config.yaml
vocab_size: 8192
norm: "rmsnorm"
norm_place: "out"
norm_eps: 1e-06
qk_norm: true
init_std_up: 0.0318
lr_head: 0.00921
warmup_steps: 60
dataset: "wikipedia_en"
Each number is 500 + 50 x the weight over its row's rms, rounded and kept within 0 to 999. Layers, rows and columns count from 0. Numbers have three digits each. The size before them is the row's rms in percent of the matrix's.

# layer 2 MLP gate, 512x192, rms 0.139, rows 160-193, columns 0-63
103:458390522489492455482461372524551516551427498520634541403492555545515500555550474432522405465386432449515506539425508565440540460476537474399568445574458516502479453536435540507518436494581467
104:503512514511490482526486483508529435500487552598519601438453445491544508514523497485494555390524523516528501491510513568516532545475487457428473469587394481461543577403498627555567540500545546
100:533583587549376481532460522485466469483552492442346471501457405513445546473499495443426397522606453490483502438550515550531516536524526536560548509448526477623508540520472508530537555539541377
095:483538525550422492573589515542451521404507464642514510453557409450476474501493476522491421559472421512570515574522412533535468549532544501569491525448543528497523438498502528478436504615489489
101:493549440559525491450410499495509500529546549523384472478603460487547476438444449400568529558508498517517548563498487475543571459471426471452471420475504559438422506501529459491368437551546444
088:526503473465474455515498501523453438541565517447543589510466519544535575470529505600576464486388486482469555479537519493484466418514447525439492580563571508504368452530464442529502505542536420
099:466586524499446548523526514579493502526509582460538456451519579407574449438581490552580511397462548462392550480462551568501506461516441525578463524507482560508418428453420438414474551408514516
099:543572426507491521554419627530475417601545556412518409547470495500475516499519495514489481461456545502490562514589475545471490522547534514447513488437427508544508504556504551533490559489487447
094:554520521428442545468602484453597471504458490506495365453463563546487569494562500423529431499576524465517458521463416446516542439510467532442588535523539548485428467501562558463499493488465473
101:508485527507443465462491466589483551525509511514398533591444481437528453541472506470462561539531520597526504514498455511564518464509508508415457469439524541575516494509462558451451540470549558
091:525516560463537382543470485503485508503572515492525451495492539534478527518534505462554512469555469423471505490526379468557536508454504545487446444536460475499454555510415474497484593534563563
114:465574529589374570456436514542488445459531495507487399469385502588547401514437447468476517395466575564497589526454502531557457454535510497468519497512566500493513497448533621463500608545509474
106:463463531479530511549531503490574471505532479480550409520459506422561499569545476525443465582473500553530516528523399434571438505510496468552493436438487351466530556532577587496517542484567503
097:532542471508483499454456426493486481467501480409559444477514469432490504508598523508450532504427473456425480534503514521448479553489508595568500482661476381470546541589514514471452579629571527
096:498413457564524529605511515568593514558512539494525468531417588603594623448554516573481544450490472425511529517415472475465539546451498552483487475454584525478486501479432556585583482461416615
089:550473475471539521524502484609449618547675419455597432546525554462479469493529553506466390502503518494475485483484440438449522545500484421452436481700471523466517464548555506486363527437566429
102:515607569458502511586466399514476504552495601495438536553435439557364539504466597425524498524462509462523413528558528587535524511473457375542520541478483464571570477426469497562523458528440457
092:515545511447538490587509494590398533550430526577524384528533425551505504461403486541492549483438550522525517455462451511502453564504505504514450509526517481463535478564506514459448558552494447
113:517548436482489507497528514554480545474494485452485480493567459486436408513593386393507552515472577490509431511415518551407521441534435515468533452471517441552572483407405476448529536478563513
103:478445487565508459466508463422471521519490499532436583455523536474374571485476520462553448480510443527545490432414457469484496594556441414474513469424451533593457573440483477426510460467446559
094:449498548440476487488492484652565436488454578510484537529422617454445528441504509517532561479458424444470474488402514473464542622496426469510537520465509499486412506500495447448551519587420471
106:475533494478506516449412476502450399526544537490480524494462509571426487566535462466467543552625514533484365520479479541444571499453420380558488486470422457434555520534417555468526534558491472
098:424468500493475483443620519544384482534437579454402538592453565531469572508497443376539435563501533566488505497504509479495549473573529444545514597593468522640548551464559524500504521491518557
106:479490450543577479466517482463442518551575514494532469513493473459491550405560492529426459537498527495536506459412455598441540507490554565431498525403458569475466546479502448574496500495461436
106:593585441469462585536433482485448520535480453479491638588455459464507438497435471456486562470506407517491518488503423442525536531391459550601535509597460487463467529501462434480379439368504553
104:466556515379503505495673529585504480596495462496441503434455538505402541497435475505387488497525625511512507532504430523500437605556543470468494596532535562539486513503480429592516465479475516
104:434475477547508463493527481499520501545515524495612405475576445545556443433495552502474506507406507523425495474510465532472539461532399475483449434569513551531534480426483610496456496542562505
101:565540531459463528555459445458467485449488427451563508484511561562411455543445525504542423595495578465436583503503509525626379478468544514448452544463507502463521436536477537489558546470494448
093:549500569467511559531446402578617476496471511450513502538553464525507518494502619477547528581404493560555554426505546484540444433489497423572524455517488471449368483512431412501437468530583517
095:486540447505504427495530452460540576531495482498494440425511555550449508508560456609370500519506550534552583570528539502515524504488453551457490509492527484461595479375550462545370526517618505
100:628483487497550538578598467600438485489552470457531524458471493461547580549428480437450580492482594510455467434561439522495430596589503488571475515511540374460536429519459525527475570599605503
102:532548496490507407488444525426549460589611532440573485523566448512572538497493459422507495553441436574457458547564463561432442390471481510464493494501553474495497522482583542535540546551542534
099:430432448398434446512484538467506532538496533510533369514515412579565440536524407537539470515480468611508473447438551527480529451451422530484490452583443543524628514398547494478461549561478457
099:552449520448479583483551546512479430427560602504520578424485469502531479559495502447450493408479521426534524541474452415499469562545420519554550522500513306502489522500474419526558501517517429
# layer 2 MLP up, 512x192, rms 0.143, rows 160-192, columns 0-63
094:469500512518533489481505463539567471489344423544572552409573523476534397572516443453551488398364425458518539477473482621460579495533507490413565486546461510524546457506423534478497426482566533
101:534579513448527515528552561386547519530547451437529507542451449552500565461524515622436436586472493467409554524501457373508477523442495478517511437465538453617476528531465479551408497456487478
099:550483456477481514455514498490474421471565488550407559421498491510555514512529506539445514554552582515532553491425475541524484432429541531478486578483481481509524542517436499465525439564477466
100:506484599456422487460437531484543532450520573573508544448446516550552456510599452429504528483472480500580639584528602538438434438508610520475534506475468494507558524459492458439385524530553557
095:504549574540458570498532456511496583525458520540514538592599469539550465451532521494489545511468606488493552510412443511453605500537413440425629582515495515459552455481541539512450578535438569
080:472434482492512468474480565462447444523582521522582548498450523571541514472540598543619535512438437489501530560575541406482468465489429470424465552595554483498397420542459434536439516531446413
093:560557444450519489514471543488512484530489558518491527463421455456503467594505501445517525488447488607434438535472501419500368486583509432652531492534534507477490475492519534569466483529507500
093:572489451445494486511548566524479500483474563482601474494507507402463519582431521484416502485468531458498574570562443525464373534578490471546469508502488428456458624522472551485433442503541455
102:502534533543531502526475474464487440517557460545470591541574452424512392397477540447479520599504473551509501511512579516565488571502529436525442507483511437514565647477404466531548498564432517
110:551538501509496572505507478456495518519460420460546543593443466584491533463489495496598517444500539470437545471521498535528569497481541454484470566456514435448503531524482466531503516485435641
097:429461494521541458440494506486550532490471533507482575505579436513480498517480488629467563532471554495570464558444552533452407465571548513501564599431467512570441459495530513478523392530447472
108:416424443486433571451461516547572396498499522603456447563447513492471555453528447508473473441436481581426426484576475490418649492594475506464513478505497541606532526398491547535535571528566545
098:471538484496487482503495547509598442520481503504462432441507504458535483464520499504439395593471497479533599496468479471569546506518526482525417388592466362492571535556480562545603612523514457
098:484505415535468548540514569582391426458479535519536535521510497497445542495445562585401504517513511641486535409514498484510527469518549450492474546428528471533525594471555541482586485431505426
103:504549454401508537495453457487426482522528576510483511476481475404458486543506560492446496599481488535550410535558535434540544472522483421552527559461496635522411486425556521467517531488513551
088:529549440516532555477460500592511603539606415480641404571473575532526445498511538476431471521460584490469493533441438457543472578533494512497432448612498502429502450471564477508463570487551506
095:557547530422463556501458430449520510545549467497496567476477546548506488459450535546528534485523528428526447471611540559506581597522423521415511557467450538593625482499427527512523469528457558
097:497546452480567485599500482559367499541441431538600391530504467564504454460448406533528534519479488449500514491473437520470465489468510497581484526453574506446454429547497546483505566575486476
107:478476515461551544549489505513555510481464557426497478422490436601513505617489395569459557555480567468495470486488498484504468453457450430431527524558494522489549494510560444485480509560478495
100:574623495482481491442505527564596431478470563460533451518517462589515443537545469503470560537475462554430516513546533502501432483513443553699457560506549458525524494534442476558527584435507546
111:581480436503558486505519441423449507476543448524459459449532418426511540522380467365457490428528506544553544501568522591484481482568619501525485599500454567455522485458438521519475544572478488
112:536557486449484483474529463363506511485602529555470471525476484520457544563536473567518477497423562444450556559495500644516462562525454601505433505478550523573491564526505555449537491537495544
092:515393560472533461522453540530446461527506530441403513413533516471520552501562521482445408575619493463535431530508598508490570472483476487469570565565469482516495452373518601441432479473533571
099:493518523555492426539409484533414483441554498459521573523462456417509497402561550471595455512527484507584524592439458491569526442520471484387500538504508495524435489492541501467487557444570549
110:504461541514553530506510411499519540507542590491580558569543449553504524547486445437376490416484545542504452517526408446445493486519584560460474433511517504525461432515500478544475501553468513
100:501486530492543459465541510518413475524545496578539496473550459543561548512482563535523517519491465557505455438451492527607517512395486486533451392507412526455645475491562619528551543512532463
102:577588547549535491426606546532482417516571459435472557600471503416446502437487519464471541573523531481416642437566481465513508518595482431601463483521451457509445448517455532571478530505591501
102:495568472489454502565590609557550510519516446463493588527490399493470522447570470462473447440624521549457504461459539559430459479579487423509511489470508544516423437533467403464443394471561494
106:582579532563600565480578501486546481568509523524459461512460493551522448508452503450506485522466522546500501475472457421641409476491517479526528488488514512518588576492419498424461437548544430
106:500558492556524595500412386495484479474374558548486478484540446438513490483560542477572573479562465475547351442557486510477406488404502472418570482519442515431577491435450429540567492620485468
109:356547549453452496496476531479478553563496593496516462547525606524446525421534615475581529531575486457519593461493384368468437409461496450490471526507591557579494503503438541575555498397503476
104:553574548597482443553498537444413525508463546458561533450505513544411554538484576467554483472637517521458462523528480541510525527508476432623467510596519500480500477476499582526461464408583571
099:434460491501499468518495614480492583495539475414492403422601571565514440534521419527564395532551518515486430483435509487530559500436449556495488440497408504567621453418485523451483527472482479
# layer 2 MLP down (transposed), 512x192, rms 0.116, rows 160-192, columns 0-63
087:547461524410526491547453577500560432545598470539429535566407484512438437438485495494427580616496483530439482557518478423394439524487483574500456491505503545556490488536497504536514507475461449
099:542475493517397603508373455534520469562456395496530449481529461476498430583502549495536537433442524490563478522475407614542512574481517541495503557503430545561446579503480549510529525513533556
098:499506457464398504522504488491523453489447528426491575473564516491467479427475568517544459563433476465568539515530453374439586472553504530512543450518467464494453425481454453433573430578500355
094:647465535519628421525524543547533483559514570504476527433451526449474498497564500512488565589501489540485463475556548554557545546459507539414415553525582423464565516486401524596398510453425518
094:380487568478550400512500478507443430463505506466487489524508464451518568490421482583556500426537467503493513450514545509457526585575421538452479556406488546557491474502487566431519478465590448
095:511457554560520487521466570480562385493504577505603592457605513543489499440481505485452542445508526548409435485510452486466508557498603530474461506517523535555575510527433449549509569492474447
101:554523526478518469537422535505490420505529567540524494389491493549469463653467553517562523361472585567507493472479489528539528459451517554561497559582509499539529495447513462429454640427451498
093:430536550530438469478589635401473520508537512452432456560505509500518488566510504474571494543571522468539465451462553459466497461492536516482644562488488506521488575591522457482481632523493531
097:479531431518486478547512562507495537487477517513434398478565569514463531489504542547526404513475516506528369607533484436594580489584504530493481537548485464472476519444511403505522499588589522
109:471444438451474496453614523584463526598387432484590462502420438503485439487477576472525469519559512498483354470562525460508444446564471433525417555534554528497541430519438515498486538520506468
099:491492461582402431522450522474460521473509546472495450522467486529456580522571521495494479487522543446545522465477566602484501554466561507508501495608490552501506514416506515515404478498442467
114:582495443459452524448455385464458442510474501455561483500521481568432528542517471548442527453483473487540540485600454475546424444473496582493582531515477500516464466493488444550419531571453428
094:508447587498469427560423552531504436514542485564478517539443508498559562524552499555557528513578546534371467558572514493386575473427536550538498485511499520581597490495466485525505520406530434
094:411422509508514467543532499516494522488462486384477471564556514487505495542569552490502467459527546437469464486478498573488532488546503459469486464532453480443596492562515514540462629518474603
097:522512497368501476449567446488454568476501535453548567499565578624496394565523514464461475444483553494499507427449530547502510531452553520518558472549387500406474590491508452471427487522558553
093:491563543468542453543523535536521363433509450616520514499408467517525497424490527481473568529627479528449521498522486436384492546467475554529463591528496505614507503495478526488506519427509549
103:490538514428421435435493519521498449475527513536529504552407527589438472523509559400466508559485542541557528467570524477528473530549493603576465487621533514630552432512438470533469452452437437
103:493514494570581510414545459558490576446550477513483517489521426482603395573512431495448537467523553527468501524557415444519410410525449448448470513509469476533447534439537485464474537359492500
110:536517475576399499450512550502472482501467464419470465545521630446412542493512467504494481478475454443524538606511509498448501488606427467447506497412627374566545417449428526539498525436522576
095:620513402488542479587331561481555532498564530411523542513505506423468568395460448455440460546605479443495525477505417465505517494467523475512477501477452526555582474500581590502460509504499527
099:633560571450442393509491523515480527582492463493576451515504547543456492430432568570521461516511489503501468498426490443534578483431447540477429446483524482604523544477490440469511422426500470
111:572461488484539459496423484416543556544567543467573478602531551527442451512504393530631487548442517435481421507398610441520475465405532470531596499464451545455561511506449496423572488434418481
088:489556528531564520400532490509404463535367484449462469498544580435594538513492493518485510496563614436510553543535452533513532427492552497558514438333457534493600529463456378531430526502550442
105:475523489485420494580539464491540479432435453555438610512524477535439451513510602576497517373512537506503540601463439512599494506514545515528537515529475495481601486569505439480515538557434548
109:531408541427462543459543451418482525395565593497433441543507456449593480495569453414416515564455532539458585530497535548540583517488440495537577453468518469424463532477494463601435537502426554
104:407515580487483459495519492505505532603574534544461451510436467511428540544488520567434564430503462470515538559570473542516439517427501479479507477499565532499439475462342522428570446524462550
106:454530402546443580460529484490465527465515491399413464452522507547540520488466479557488412445415438555571483468399426498449533445561512462524431479442579490464483538463466593498487453599423542
100:523433536518572465437557535535581443496435493545522525486460448476443508509575448510584487563548543499471469436554443531466621493557547537514542553512568504515549529558519439490500529487506459
097:539453452507431463506482499566573571495559569457484600569569491484460416537522485462529416537416494458505574558553434528569548522564495524477546435485478439460554449547405522493541565466442440
102:563449433521551493444556570492465623506524438471642563517424482534531409561476501420459453508464515580513424449513535530605458435473448432408515473474445470527465493476497487562499451474537485
110:481512501533535384423411461423493538558373517479553565453570564504507543443570522454537560525575481540426467479485497515563598553447645527530478482598421536496573535431441443465607575500496456
103:469561405511445449531501419519375493432474450414520551519634521548526532547391538467530414460454537472533498496530523552527458434501525513495533416444521491399545542504575458533534495529494440
100:489470506528513474456508559550513435537458444471622464522496474486384462490475520454462518489503561522490492509574528533484477552477534475464472535467506542539498472534473489469511552424543522